config = dict(
    n_layer=23,
    d_model=224,
    n_head=4,
    head_dim=64,
    d_mlp=576,
    vocab_size=8192,
    positions='rope',
    init='normal',
    init_std_qkv=0.0246,
    init_std_down=0.0,
    lr_head=0.0144,
    schedule='cos',
    train_tokens=611000000,
    dataset='wikipedia_en',
)
Each number is 128 + 24 x the weight over the matrix's rms, rounded and kept within 0 to 255. Layers, rows and columns count from 0. Numbers have three digits each.

# q: layer 3 attention query, 256x224, rms 0.301, rows 0-44,64-108,128-172,192-236, columns 112-167
# k: layer 3 attention key, 64x224, rms 0.299, rows 0-44, columns 112-167
q0:156123159146130132098162089084136100111140140152170115145126137129132112144138140132096153112128171117154144151095110130161130126111137119160090177117170144126129105096
q64:150121151141157105097175140113142101113174127163102119120142140127136136141124142113147136119123134130124153107101126122147121109129141103128105130092115150116119107126
q128:155099143115104179125173118122137104117167119104158136127100131127119141118111165124137146117078123119123145122100110113109149089097144124123138119094172155159131147125
q192:118125149084124128111111151116124119157135141122127105116139145141120130133146149097126132130107151135125159113093125109159121093101124084132116127121080137102148116131
k0:125153142117139121102135083122136107123114143142132133126127196093120102159119154122158119107090149157142117117014160168138166137176140092101128080116087143127190120103
q1:121149161142129143135096169122103151142144148126111103159137120138097114116126123162133112107101102126144150144092122131120149128155090138103130107135089148148119118139
q65:131137089102104109151111167128114151168131106147160125095145170135148112126108123126112128104162116139095118081134105138067107173107068181129161164141125167143109139130
q129:096127143100155074124160137131122125171146160175129158140111082141130106153130105133142125163164121092141099115157134127103113124118065148095092133169082108137056138147
q193:148132130130148119094169133113123115123166116144097137176092111126152156113116151137142137117145159102136105134100129156146086112125135175124116063115142112084085112105
k1:132154126120161110093125124148118087154107161095149140126146099079135154125146142109148136107126134148155138128078148164126131101147096089137126094144068136116181131104
q2:142140161123128113079138125131144113089146143119162141108133133136123116104134200120125103139158117099134119089107147134142107123090134119126119118158118157137111162091
q66:133138151122126150146150133130132105110165151175129127189154121122155143117126150132142133110135156084131144139093103094122105096138154171107133135143130110130100107123
q130:113127149118105123125105146119159130116146125154131127104133098111186120129101134132112170110170195162173131097099116140174106107150136164107147152150100118124133143151
q194:158115172121160123156144114132106127112194099123118151121144137145127169159090109107098122161141107121091142153094135141155129147105117149116129120128142149159085163153
k2:126142114131082124139141150097139137089102096154153108154116137113205109144134120135117140098168131138108162123106138158112149150132163121153132148115143148123115107128
q3:138119141140106160108140143105132140130128139102124164128119163153138126138110128125157131110140129141126152094117128117115127118145129108135137137132124156128167142114
q67:120122097166175155160130143128073126145135143135104150094123128126153126104117144166110130113134100117110133121095124128114171110130131110143132146138126143079125129129
q131:113163118088110123114153147132110133146140126154140118108107129136103092109121126117113137118121148111163136109139103134123133145148118137075117125125101093121153087119
q195:114127154109132152146130097142150161175117148114106155140120154122126122150124164158148133107127157134161111122104139167097152097141122112133104117141098169119157121121
k3:090166136115142134094112082110131112102143125112147119129141128122108104148127122156120114131135154137158132139018166154154104109167143100148117102085123105145191161134
q4:131116111117114176124119110113132100128110121108115080141115135146151113123129139166110105104147152145128137134104150137133144149098120103163139126154138114124107135093
q68:123168126115162115118133145149110159107091148143111190150143144109120141141131156096170111112121170140155123112134108125148151116183121091118119112139129165162109150115
q132:136138138117167123121115168158152081093123088128130125133103125136163143125163114116156129116117104085145116135159149125165144136160116148096178101126102145114109136111
q196:134128124124115138119095170153146077138086128155137131117130123094072161166104129141085142105111092115114091106079137165118131136113081122108152147113100129151099131136
k4:124093133162112150096113134111176125154147138151148137159085160141120121149138152100117129144099114124117123131127104161143145135111125093146117134109142161084164121133
q5:162202114097172094140138119135108123167100164111155141140161119096090163101113083113142112136121097134133085168211206133100125104162112119080135143106044150161153102180
q69:104149117119098089165084127122159181160102124135125107109137106152105082107109093147162122103149136118097117131155142164092130136165141153064145147127087137103134105157
q133:109147107069140089139116141127106144155143172132121142132084063150122112117162119125123112107162180146147137124148127141109056131148127084104109068156082146123093105109
q197:149145139144159096156178135118140119146133086117138108135082135131182127089118110130151104124116068154156151122192102104127102166131166136114115128112129141095121111121
k5:110159121117152100128137099109107119125137144141125163158130143153104147128059094123120136077143150148096141161117093159119115126111084112092151121131153152118143103114
q6:110128122117133114159096150142131148154136132085119145117169106074122205112113131128113166128155089134135095157118129152100135130140131087158146128091093089117153110121
q70:105145149082107110144132122145113138127159135129103144132137125094162129109132140134121108131150124121141102130157153143109118127159120105116137146160136102112122098162
q134:101100160108085132147142137146120102140160107142175135061143120120151119134150133111162114101143133106113120106114142138146156106181143120103165168137166125145115128111
q198:164114144156130145139165113138108126127151113069155106133128130126113125126121121099146133093143145188141155132141123133142155128149139084182159139119183115148124102131
k6:154147120145098139110126098133192132150118127129150141125139127113142096126151138134114099100103153132123101147117101137099138134157110165137130129136138167106121077130
q7:118108144134167138138141150127109107156121120109161142129118118138165130118110119128135118136121149115126126127134132139141134125155130099141111113099112126124138167151
q71:146152150131146126121152122123154110143097122102149127142107123131114131137182117116111131133108111158141137164127124173112133119134107141156132110159091133127122109121
q135:137152122098173106125127116130125134146157124118146148143157175148131108167121139186139106088139104132130094162168175136135170124160144139120146124115117130122135164101
q199:125115159138130136124124143176136112131110121136154156156147131135145143099107106129121131105122127130155118141128115146110105131128140098153147126140163156058140118131
k7:095150107143139117161129085139120117147095140123117156102101181108129152119138104080170144112126100145171116095054142122119121133144162141166122132156126119131155180128
q8:106124142128139124170138140117120096079112109139115146149135105147156106118112140142118135164109140092128110120142141125128111151108129170126129140162125103118110151129
q72:123107111159124110134154137141102129134137092123122112104134104102153154140132128099147139132121119123136105135142144145170131143119105214151157144116143127127082130105
q136:155126140122113136135112137140114155138131102150148141168095152135099146130162096140127133137124093113121160113144132152131145109108137135128124097083105154150093125126
q200:114179136118122126171152108144104117130182120137130165094143144100119123082149129152141135127123134109124119069107121171195119094179118122151102118150062114137129117170
k8:139153099151163117163102149108080162149136099121142147120078130137118159129147065119121122162132111137096166099166124142098137150136194158106100124112118149140116114125
q9:140131129135111176121107129155153144134114138125143108120101103159125097083129129158142142065165140151111185095151134097143124122119086126136144140116147109124116104129
q73:141118091080115093142145122138137087148138152120116120101097125119106129124105083080092181169159111155112096155186148155170154148143079108174109133172114164134127137166
q137:137133107142127132142144156101155136102142126175112115130119125175126107137122129122091121134130119106114133123114107105154124109145111119134137118159129140160124160131
q201:114161104104111135126105152138104128134101154105137136135133138147134123154132138124089127121147130201150148121157149122071097109090092127135110195126092145074115084122
k9:132129124145141088088116121132165089119151125110095127153150134153149156128115130134118125129145127073150117112131171128102127140131085160130123094145090107176113128117
q10:111135132105148075163118151141116164142138140137098123149112160127143138119109157113077087134140144131123085145159151125127119110126141120128116119150103105102128102136
q74:113083133088101147122141123113088124113094167141126058122108134168122135124131102130151125112132132127088117118142103164135128178123106109133099128146113104097102168136
q138:092159181144151136095133115145164134102147134102146135131111107107127116116171113108092123129115124131147109134122194111141136117118136137094100077161139089150136114178
q202:129099125158135121108102162142122158131122120143152111137175155144137133093133095084114128127124149142134119119195127109115135158116105134115110127128099141126102134107
k10:144111177167127155158098138104167117135129128119135138122139114136122126146144091128129183164109116169105146137206114109132126138107164184122107129165149085098074148112
q11:088103135107159134189131122112155097115124138121128111073129108154102122143125101109158116111126129150077152118117148144094084099172093102118165111123134097147112098162
q75:119100051142124165139085134131117129132153153148110139129152143089145194087120098072142117160110129154149079135119142138086107125119141112082127077141103110126061153132
q139:125113151118127157116085138138106127140132146103124155160136168127106117137105157141169101127116118124144109131161117128098101087151153143148127146128132096156113142135
q203:137110181068140126102155095152134127091132118139107116132133160160125103143104145119097158129133128155099127111126139115105100144126048068109119121122124150114121180115
k11:115124118104120155148106117135119097127085110113137140129122142132134139093123109127095130098116160119130104113183172146098133202136118134104122095089165166119104140113
q12:133151149142138142116119123116107140144132114119116129133145130140161125136120111112121089143115127099096101121113121098143144112150148111119128113151125132140144121119
q76:109123108131126174129138113137109149109091091118148148122137119147127128116110127130152108089132128129128127106098120159140140141139116149123117108119090119098131126112
q140:122146129152162165138096142142157120155150162125138151148091151105113112113148121121111146120124136140135130145110137155099135122124142129126123117149118127085157134130
q204:127122128131149159110090131128164120130120156105159140147110120135119126124103128102135105142135128101121128108131109122131126101139149094095132116123133123130149116128
k12:111102173098132154123166060133122076116102157132119166139139175121142147158170156123167139113097148137154104115054156166128126114153116104111115110157050125133191107112
q13:130125099111122089103100134093160105115144134141148120121141132088123130146086113154100122073128175154161130131101114147112139124155100123122142161124105127121136117192
q77:124115132141124143144142143170130142150171150106148070129110132058138129154122121124107132120102117105120123127148119120120145142132153116129154122143153098136133129103
q141:143133115070115122145124137141135125122150116178130139127149113147144167132115122104112117131124085137147158089165114151146128076143114110138115107137137135133121144154
q205:102114191117154151121140123143118091109126078152150130089130169075131141153106151124089131127082158129136174136102116141153177143142111155171119127128125136131142157131
k13:168144100126128115128137121137134111148090116147089099168128077139139089114119136105110107134147117097147141158115152127139107167141139114125114112129162128129128155128
q14:145161139139108153133124105096127131161127096146153150135138129156126084117107119128081142125143175145164118135160112114113129140133125099075117131084124171137123146108
q78:067151164132117136147137123107099145159097142153126143116135149092144111126133106082107132123120138112143133129160130153145126111094100119099163135123113137164134090129
q142:116111126135137103104142131132113109104104110126193109092128098132151141101111110085098159087183108151141126146173151112116100106161095138128125150117133134092108146163
q206:148142130140144114157149137122126165172140101152120138104105136104094121111147123123153109121126143131131133134157153162101097139163120099108179088116138185171112144117
k14:150099114117110157151095155167098116146111113118096082164159125122114171132117127082141112134138090103137143140140174135171150112125136113128162146107103131144117092115
q15:147134099138117136096106092105112119114113127143131079116127104126114123089133130159129145082165079131124149108175149113080120134121101130110126112136127122148149149141
q79:132140162121132085180102158144119117171118126125136097112170102109146140119132145155132123136125117150126141107164134126165116141141142119088135125107108087139141179145
q143:132129130135126128112139096091135141146099149151112098171126143108137119134126181119171128150151151121153162154112110097113126116148141128124181140103107138132135098126
q207:107151116138124101110088108116100121158130114135118132148108129132128118152109130114134125136111124105157116140140089133089112127124122162127131158134117137160117065112
k15:153105106128141113118126148067118148105130139142176101118166051145103105106119126162109125186141073129136150121213129108143110129091136193157110165115115149161099076151
q16:159144148153136150115171130046140121069157111141111120059110191116175122090125188111130116142128105139108164166127109109140149092120125150111139092161198153132142102158
q80:117142139132101138139078086117128112089129137120125191104157118113146072127123121124135096107078132141153111115140085125103071160148123168111116119108123110127108167145
q144:123094162121111135124168136104089087137119123129087095154113153113130145129099107156118108100138152127102140104098102135116136097197139130115150109123088148112108110154
q208:161098121176111150103142109172145168154161092142128083145121143113132123122107138089088073189143140174114157113106073134144059085128159148173149140108140159111121105135
k16:121116138142126096138145099147108120094091121162096160110101117094095122106122109115147099142114133111152117145039148163150123132150115100106151127118142120118143145091
q17:105127164113083131141113147099154127157113162071130115134119139161092136132153113118099151150127130138107145169168129126103099162169094149152164127170177120178110162111
q81:147158121090160073110104168106111176133081129172131162145128084150132096138141089184166114068172118117160122124205139144121128113140143137087113171099111167110114096157
q145:117162139117093068136111153169088113143159168107172117200099097128119095092120076140100152076149110149101141087154147150086092140120070164142149150137171076121061173115
q209:137140115139085076131128133103126116156096169085132124133146110142105125120097132146110134101153121166128113123137136118124104108152160169126128129126161128088119107159
k17:138138127192128128123143142165120187122134057122123155108126079112121131102132104172106115112161132084111187121198109090122098087104140156149126160140185117119108118128
q18:132087159141096163153132127127093115092140153094136096139121170125094176124120057089146142124148099192172108133138156153106068093172146104117129125158111168148152182120
q82:173089124180159190194188109183144062096167095116103125109059120129081141125193146170125093151096179097093113105034143126186185118101168128115126135144129101113137131164
q146:154125115168139131117110148169140133110169107090159114172173146120151130153182174109120138150119125122130227129049086119146161152117179133171129085123196125080131131090
q210:094123118157116145145139114166170135124170108093142120114098167096148107172093098137090106152082135117129142077084080109128181085128160177123096131122166119129132063127
k18:167160148177109105128180133100094156153163135124057135128193133110152157121151137136151136099146146117103141087133139101174141182153129127131151090112179110110134153086
q19:134072100165140139166111168137133081101147117177155146117131183115090141130104097161125089141138154124113104084145160129172091122115120122100143099132140158129092156133
q83:135089148100115148055165154159175106095140150139119139137110077134120103146142135093139066124115079142134129139098110125137153102111122164094124136094190120122104114120
q147:171113172075127094119130117136114116145140126136147135109115146111115171159134114133090137086138147148108120139158132120119105128143142102111127143178101124109137085119
q211:132096119101108134129165130160165100100136081164090135150131114099120161155131174124123098104105177144140111110143086114151124080135147119130087100142099119133109146132
k19:141112137137096103118099147118163102130118129107118139091158145114108155146111113121106115158089135116119105099155150100128138133026122126122125134119155116100148109135
q20:159127126119127116169157152125189133120127127124087108137126122121115105125138090148131157119146141141112117153126089104111131140176095135120130115149114115180105168100
q84:155096158100136111156084124125159160167116163152135121162158121109133131133153108101096134114130108124159113094185170135137112158104143121103112125128087132155114150072
q148:100138118167133120081125179111118108133095110105158110127115118122143128118085122116129088125178100105163099147107127153136149159115143154138138118155137136148138131146
q212:096166135143186090092139142094164144142124140113148187186111117134110142112116151141128126104122122182125119150164117111145174118188077166074174128085143128121139119143
k20:146175111085118145148145094136118134109149130128139125138098135141128150106117114126118082157129076168143125117102093095128130117111148151118131100150168148120126131102
q21:134111115097103113094138140157141156155152107149146113126100108124121138145109131099109109142135093127138112102153082135117113153110102087110112098133127139165127182167
q85:144112139131122160126123111193156130116102125142106091091105121154130150134153176129130145093142102144141210121114154154156122122144075107175124106134097151167075148166
q149:139124133078117100157075171139097142156132120122099111183085072158129141119132122159139117152127111145165127130130144163058118118127132135118143141112069094139176134154
q213:128128139087140092141158184165120129147130138129123168119125090130098124126104123106088136157133147145108102113126110084082088106112116176099133091159128128131110133090
k21:135138148136124146156082158105153160103154094083143126135113132098133148134175160114105107158138124116077117119225109122103156134107129144153112141124121133117147067143
q22:157111147103166142160109092134113128132144137129139105100110140121149107139141126124115115152093136098147123148148170115118086152128107150159120076138165132121128140141
q86:165156082168137109125146141159113139117155121146094149144132117133088156154130074132124128121124093121072160151121143119139153126141098159113143102096170091115098118019
q150:135118115111162100154142100124154124122123151091131149172139203133123102131105148121137130135152057143137162116167059110110098122137122174134161165119132126145102132089
q214:103117155111150100155135124131116121133132135163096137149134124119141107129145130114108127125155119130096090093105105189124086154151116145136154089153157120142111140146
k22:176155126149104080154129133154113147145141099126156104150126127141150148144136120125130127107076077177120187132185099094103133126089118129132137145148107096108107104077
q23:147136123105084116155131113096132104112158104090134117166099133107144080136099131126158158130111151113125098137064113103084156150157133118100144102163146138115109138152
q87:138088130152161162101123096145200104142137103095099152145160118159160146090122117089086174138132114109133108119152146135134121160126105147167117135135128138128105141109
q151:106082159122128095123151184110091151133125115135137125127187150126175188108124132111134107137143165124106156096133123150132106105123144081135118097133159116125123090088
q215:128130139120101143135098119165118105085093132158144118088122147159131113140114141146157142113178165050122130128105132200152181135111148107098139093099134151162128114120
k23:114128110111081114094173139142146153118158141135173124190124081108127150091135088083160079147145123175152118097092145132150115131182122150165147122126125135152151188120
q24:090135125205077150119094166133136135097129143069145099095151122087149128169130150137104109139111146111132142124131144127099158101138114114124141117127118170106157121100
q88:108127141216095140080105167148166147041178083131117102140095164104120115136128198128097101151103129137093183109055076144151172114092175162125111073159195121107153144129
q152:114156118139166164113145108172084129160178143099099084136098096107084110134119123145147094166079131175160090091108191131134106115085127129149126143136136129127157081097
q216:164117142126132136123142101094122087110127120145155164118139081112134153123130119112119108168074105112087123130101117109124151143122139178141123169076159072096176120095
k24:087108138117099157146155124135145167135112163155128145160115191141081113105135107130169146105092141138143136132129135172118112083127126125172136121161119134078139129130
q25:125153190077144101110125114162130140116096118153155105127132144158147130135161081083142151115083102136093144119154144126141124168096210124112127133120144130069154143099
q89:122109143167122175136148060152156111100136136142117113086120105124122138141114148125124175116060159149105140111117114102168131131108189189145151099116161121104147076107
q153:082114198141166116122110163127119106120181085117120127097122117128138134144093164091086112158127128071101116140173151145103158142181092125134107086127113143145148120118
q217:161166139149171124158153129153121113092111114130151128121105163150146131130071139087139163119163107096144105143177117099118074120137114126135120105094122137096129152114
k25:121091065127122136065154149157113145127133112135126128118150144110140125156101108117120114137179126129114160162109117116125148107106139119095115121092138107145124101120
q26:111160105097129126181137178058140120168103156114107124140153111138162143106082116108103107144137093110167129096152149107130086124144152078101111129159117105135110104184
q90:118176087121129066150098143119125133154166133174095114151094121095108118139098058127140147086106091184126132163118130095105106148153096128162148119173090104126133163136
q154:096085143114159154069068163194122124122072138173109158160146104128146114138106103149091150089192159098127118130212121121115136112121114118118104094107101146152111125137
q218:097151087074152090126072167108105097160123100096136134124100084131127111113089120112129114093160130087150068169187131136110117073143131124111114108130072124168155102167
k26:133119132096152090110104116144132134104095167145140115145156164098138152147124110153142096137142141144090147124117147139137123119134156094109152100124127151111128150092
q27:101094110114141177118100143145188144133132133093160181124131133121121097130141186122169140132068127116134199091098126100118209131055159139134090144115116133069168062117
q91:139130187119131147150102078166088117114152108101117133128138192104098116203125153086116089098125120129074126106101176081139129146105123126102104131147099119132174123119
q155:125114143142135153123053145167147124108139112143126164115124119127168154121152148118109141177094124154096136116155113137102105121172140127146143150130132101165128081098
q219:090115157173130127095162101152164094083162091139135091100128158078111129122096174120118101135100184164073181103062101126184130096115155147195099150182172153098165088160
k27:156155129140159118158127098139157150068147140138095132162135134093145166109084145098128113110131151161112147117196128088113113091133126129126154144142111129204147149120
q28:154140137103182125147114135113106110152123119186123138140104124105107126131149136169129129079083135110117142157107142094130109065154176105157114149124130072126157163160
q92:138147093125082094152110126094185138126156114114127112121181157171115085133118169076139150120144138131173138158142128167155075155117131124121102121146138184121082109109
q156:113113135138129115105134097107082129120123081167150146155091121096216143139113097142151109145115080166141093116122103091083140132139167147131141135130107107103151103154
q220:132151162109117122116116099126114138116137098116123113114127106143135152139131111138150138196129110106100090117113171138099153139142099137095108111085091119092129114104
k28:150157119129147145123145138134121133107143129140123101153071112156169116157119130146085104098104104117118147144150141095143185144076158180168168136131123125135125158155
q29:124119103129162113162120109107136093124130148173144103135150116154116111146135128122152112128149109126117153107125149103163124122094115129093140136086145068075085121137
q93:114154160139133100142167105069127139116165146147070099089120157141139122107115155133111138141124138130099098143156125155150135143134141109118136087156133102156105128104
q157:130122102123152073155148152106116098100110095177118086132126152121099143159124104108104165110099179127155141139111111121122118109104119140135118133118110147149157153108
q221:129128108070134115186134132147097085100103122139111150105144143105123080095105120120115066124150120104129120153130117132133110117145141113141121125124176140125118126153
k29:125130143146149129117133128112114081129112145128117078153120095123098120106111110152139134140134126122119126135143137134125120149102152124133151124115140150137099119121
q30:153132115144123139138147122129098114098138128109139121100141104130134092054146063155127170151163138142128079119127131091110138152156134101154114146103081093107060161119
q94:107163141161118114129134112108146138176113133093104127122107178081145165119130127187132130137151122108155144084109124130127134160109121140136143161132133119126119114130
q158:093152130129118133167123206144098134114160159125110133140137119142115144159126161125082129135139118147110109148115136120121128122141107137145136131133156101119139122120
q222:165105137196099140127155151116159125103157097155120094109123114146103085156129141148094120158153146155149121146107098133145153098157148162160117093121225132151126183137
k30:118119130115132105123141122107137150144117145087155124113104141101127123096190135130151093162129085068128163147182115117163133114098138132133135134112119132123116068134
q31:108121173117190096176144128139121090125147093104127136105134146132107147124101122091118115116097168075145148103086093158130160146161159101114123124138126111106089111168
q95:106105135126153151113137135128137091138106125130149127111079136114171102166134169108151121123116129113090134156068136126152136127130172140145148147107144145116201112131
q159:068171157190081136103165073162145133087122086086107148159120188131122154123117134121104095171176122132102189161101112115146160082155125176158113127113190071112147145132
q223:140136108153118159150148098124153152112114159116128158169133164126108134146150132134117164156113149125099170142149120159119136105114115152136072144131147127155107160138
k31:152113165145131130177109121125146104144129141101136128146116124151135126103083171167111134132155126109111145182092147105164108135125110136158191117120103097088131111138
q32:140131101108105102142087128151128163151097130152102157159151119159076153126116156117119125126113087131122117151155146117134110099154108106090139105135086124111146116167
q96:129109098140119122118093171130139151157088118138119054101137153130161102111090096115105102118145130107099132137179114094142125135108124158140130165171129138141115123143
q160:112066097113149135106108152127119122139097115131105104138121073134123129143120102151092131177137151110111102114180125129138130144078118103140106169137147141165100152185
q224:144127129161132158116160135123125108069162134109122122136093109145133120140117129146123124123167154100139120154144135124142111157143152147141133136114219105167115087134
k32:136153103117141105136099136115127172171131107112139121151128108133085138141131100120081149146099096125140131131214139079084122096132132131098109145125112104117090168159
q33:120111123110149089131094141127126112124132125146142120139136096170104114113129144091120113139111100133111107137132135110156070096126109156113144090137092142117106137136
q97:141131138096136122121111147121138149129135121168126106150128106141141115104112118148125110139136138149103137164144125086113111148135111144141133131156161138147072133101
q161:137115106097134101122107130137126128133111124117112121131150087139141143150132079141127097128150162109109092103120143102135108158141135144119130136152132120150135126144
q225:115111150161128119124146135125106142080160131131118159108123120130148122152125100155138140133155125154118135142140108126135102141165146160160128154135168131152096126134
k33:140120112144131108136138158133115149180106121143105110116126127144119137120146138132113138173144111119104115131192145103113125137122136146114116119124086136150073137134
q34:136126159148139147095098135134126097130110138138159127117123130133102110124142158117131161170131114144112149144191134128099146114129126134116122151122113120109119134122
q98:167101105122154136154108139117142129146138144138106118098129117140141113135129123148141068156123128119109101110138102108125129120089161103141125126169150119116092163151
q162:105113101102145125126146101134125144188094107119133121115129114143111113110126126145098135161131112138101125110117115102151121114116137141096111134179144147132101112125
q226:104138129140141148161142095146154143157115120133143103154160076112108122121129127103076109114130125135162099150136143157127121096165099165147170112138139135126125139104
k34:071120133147128104139149157079114101136122121127120083167130096126151110117141143152066125147157104159120144152163056107142138160125116128146140159133171115143177136113
q35:121146105161156123116097133135156141121141112078136114110111110162151110105150116102190145092134142129123139088135149131149107118173123149131184103116121117123158110137
q99:149120157155110140125154142124154125137168155143142128098126105107148122119137136143143130140119133123131140130125114113086129134093144120133114136123132151105127119132
q163:112131137115120110141119079080126115159125140123119108141115143129143114101135097144141150110123143153108129097120111107141136119145114121113124105115123149102130136120
q227:089088099137106105105172133101154150149128114145155097144125136156129131126104122114065163099127157106131169108190133147137117138162138126124141139082150152183093160092
k35:119142129109123151156106145139105140114146124194150109101151142140184162116136125142157139116097092139161117143135125129104127197085180145145123175159122137117122112137
q36:158116150113116161120133074126138140137171124115133133121080128122107117143138118159125152133107154166113151134101124116122135078192113089115125119134180130090124136145
q100:166122114117086104075133113086148105104116149079148117074080147094109156105131127105124154171077091131162106129122106134141086134095134126141129122111153130144139122160
q164:130151135133121105164138116112115138139142113157158171102128140133149077133145129133122105139140135134132139162081132126139138092113102111103145138123117111113151146081
q228:144143136154136145123141079112170138112120124129111132101126137105111125108123119102146174108078112111111148135088169118106117100191127113126156105107126133133171127131
k36:123144158148122149149112109159135140155136114109122143121155094104135115109128158152113136150081081140131175093116102102154161159052099129127093116130148146160091134068
q37:110147128116126095144108105137127140202100123099143137201183146090182116127109132124115110193125105118108161169147127112098132154160140133116148105101151142129124127100
q101:100156084151106122115129135146122163156126130099095161111157157085160109137146127135132101127143116165127160120155122131082139157088134167170164180133165119149134123101
q165:124097139116132142119128129142187136107085113109145108125099128085116116132152132149137148174160104131094154128160128108133173131121127103124137160114147150151103149123
q229:144090119143105144096097114177107112129121148131130113127122159119124123131163118146127140166130119110135179138162101130118172116140108139126136103156167110140107129154
k37:121132160113123130156125112105120116169106119110123091126148097156109110121124137139107129132124081129105101143135146109103087097166174128107070154126131099145127142145
q38:098078194148160095140149139135119156166145096106163131123119086137149133160128172135086122142123125142123088131169154142139152140119111127154137131115130125130065161124
q102:136135123148149147116121137083141103118163132123139070115119125113161136116115112092105137089141124136141148110130147122069117125129158134121124083113124120114119100134
q166:135129138122107096153158153090137125136146133158144113131139123125127119127102130140085155153139090136128091114115093125130131131126125162152101146121162130089095120122
q230:127123135149175128069178133142184143149148144147137115153145124137117150149139122125153060154113167119128093100143141121142100126122141133116118125080119183123093121100
k38:098146085171115109122123123130145123130137101128128072130137137120141158127112127134156116101104096094147118082152157111128107133180120132116136118118137149133113101130
q39:095138115150114132116096138138117148150128125129165107130124095135137101113150131133137119134112112112133149143106130100101115091134108175111123106127122130106132141122
q103:140143126093168106142148141107118114143140128114118146142161144091125096136126180169147126139128131114099090154161095109086114105130127130110158136114085119116119142124
q167:168141113114162101133128133135140126091111132110133145117162092113132128149116097126159134097122150167123131096135139111108139159168105120137145143143136129101118111154
q231:160140115135103105130137105114110127070136102153116123106108103160136129143130100157131149133111129148118136106130072114131123121121146152151153116132155134121124157112
k39:127122095125111082153172142119151136184156132133144135154148153084114133172139163184128115158178092114134081143155111100138133137124126118164154168074145124111137180142
q40:106122103112134107149137134129100098149157169131121102147156110131125161110106096137132136141159143138127110176129104141145110159109166117134103102149117114137122172088
q104:097123166114129079108130167134127154135096122102155113118154115124095141151142134117128126118121122137178166131141162138137159120144123116110127166122123077163123164115
q168:124155137107098126129107157154134113131119142161136109172149105074108104073145129085182114131125188106161084096138134155141122101134129121110142140156152114138159149144
q232:131119115117118143097116112156093145173079159143107154146145120121144086105104076146153159122173115112137101117151138116121124127144135084134092121153104119145121176125
k40:127165167098130089165134131091169107120119149148124117134127131118113082145110126157161158125127137124129123124139165117183124093167117111118138110104105129118115085141
q41:100114143141130138156116103111138161157116110135118146135149117128150129119146139137134155127146107103135107140127119168135110127148108125158098120168134159173141138124
q105:182124114134122137128103101137127112161142111100123158120112146070127142150139142118110111137137137143126110122143149144154134109126139105106165129124099109112126125131
q169:133127129138120130110117115112148120131098137124143110131123132111128121133159118132148132088149109158155128137154106110134120145133146112130142100139121104111171100093
q233:144140153105113124169111138123137107105103108146115127111135111131127139153160119131153100137148125157124121102111093127124129101127107092110117096132150114115140124146
k41:148110144099128132145147139139125129137118100117146146144131154113103110129078153117138110097114137163152098142060159170130161105129110147110171121100163131115130137098
q42:136151088113113129142141093119108118155133150128126139101132121155127139126109086132133145087139108090101117147137089131112109118166108127146135140129103122140105141163
q106:162119129172115136119120110138129135147154135106150078120132130123138142130104149119138094142158141106107124130156150136140142098134096160119133158131150134150092124136
q170:083133126153145111109111135119129124098159119149109138142136070137133096130121181138121126144147142053103112116131093128168122123121119139095119129098133109131142135131
q234:104121103078165084121117123127144112116117099168120133146121133146129152118139138126104119145123123122151166116143116110160092154148104130136148127103125116114096094176
k42:111142101125127140157160104111108141164127112123151123155087090127139149139155136129119132087152102100145147123193113096095087125118145120116119126133126055132112180102
q43:139091095128065158100141167137086095102120151119145156129155123154126148125074137121116100129099101138120099090046118132141160172106130158110080106154103114139170116153
q107:123150162117156133106105139085099165145160124070103089133140162110151090062118111139178117093144128117116135164119154121143132120161146154105141137104161139133134092106
q171:101155120137147115101118141122093155171119139115106113146148178089121133126149110172149130100142131134120125118151125092110175105104149114096174144138112105129126122118
q235:171115099147120146126089150148129112129120161150093131144107132134123106108147173130153037161156129097136119135105129150131111103150166120120131118141111095113103118161
k43:132165122112165142091128122073162175130119143147136075107177173130137162143142132147117144140120133101083121167096124133127112158103148140111154106137100103111110104127
q44:115145109119136108113126116133152150112116133107115127090145117131125115136129093129126138119144121140136088102177164147111131159116137112088118113113075143114129116073
q108:121087153160137132107139115120161092114163108141151105124160148163165128161122135123118123162058136142133143121075095099112129126124115093119146134147122094179087177123
q172:142135152137127167138139140128152155059160129105129144136093130172123098120135151139127111153152125169130136114098142152131100135110132184105107073133142122120127132118
q236:122110140118109146095134095190148135110161137126155163125102132129149083132130148137121116134136130134128148083121158126150112124116081096161116159110109142101139095127
k44:131167119176152180150106166137098162139137137100151146127107108159166123096140104104123111159135154081066152112167131096114117129116138146121165131143131143115063097150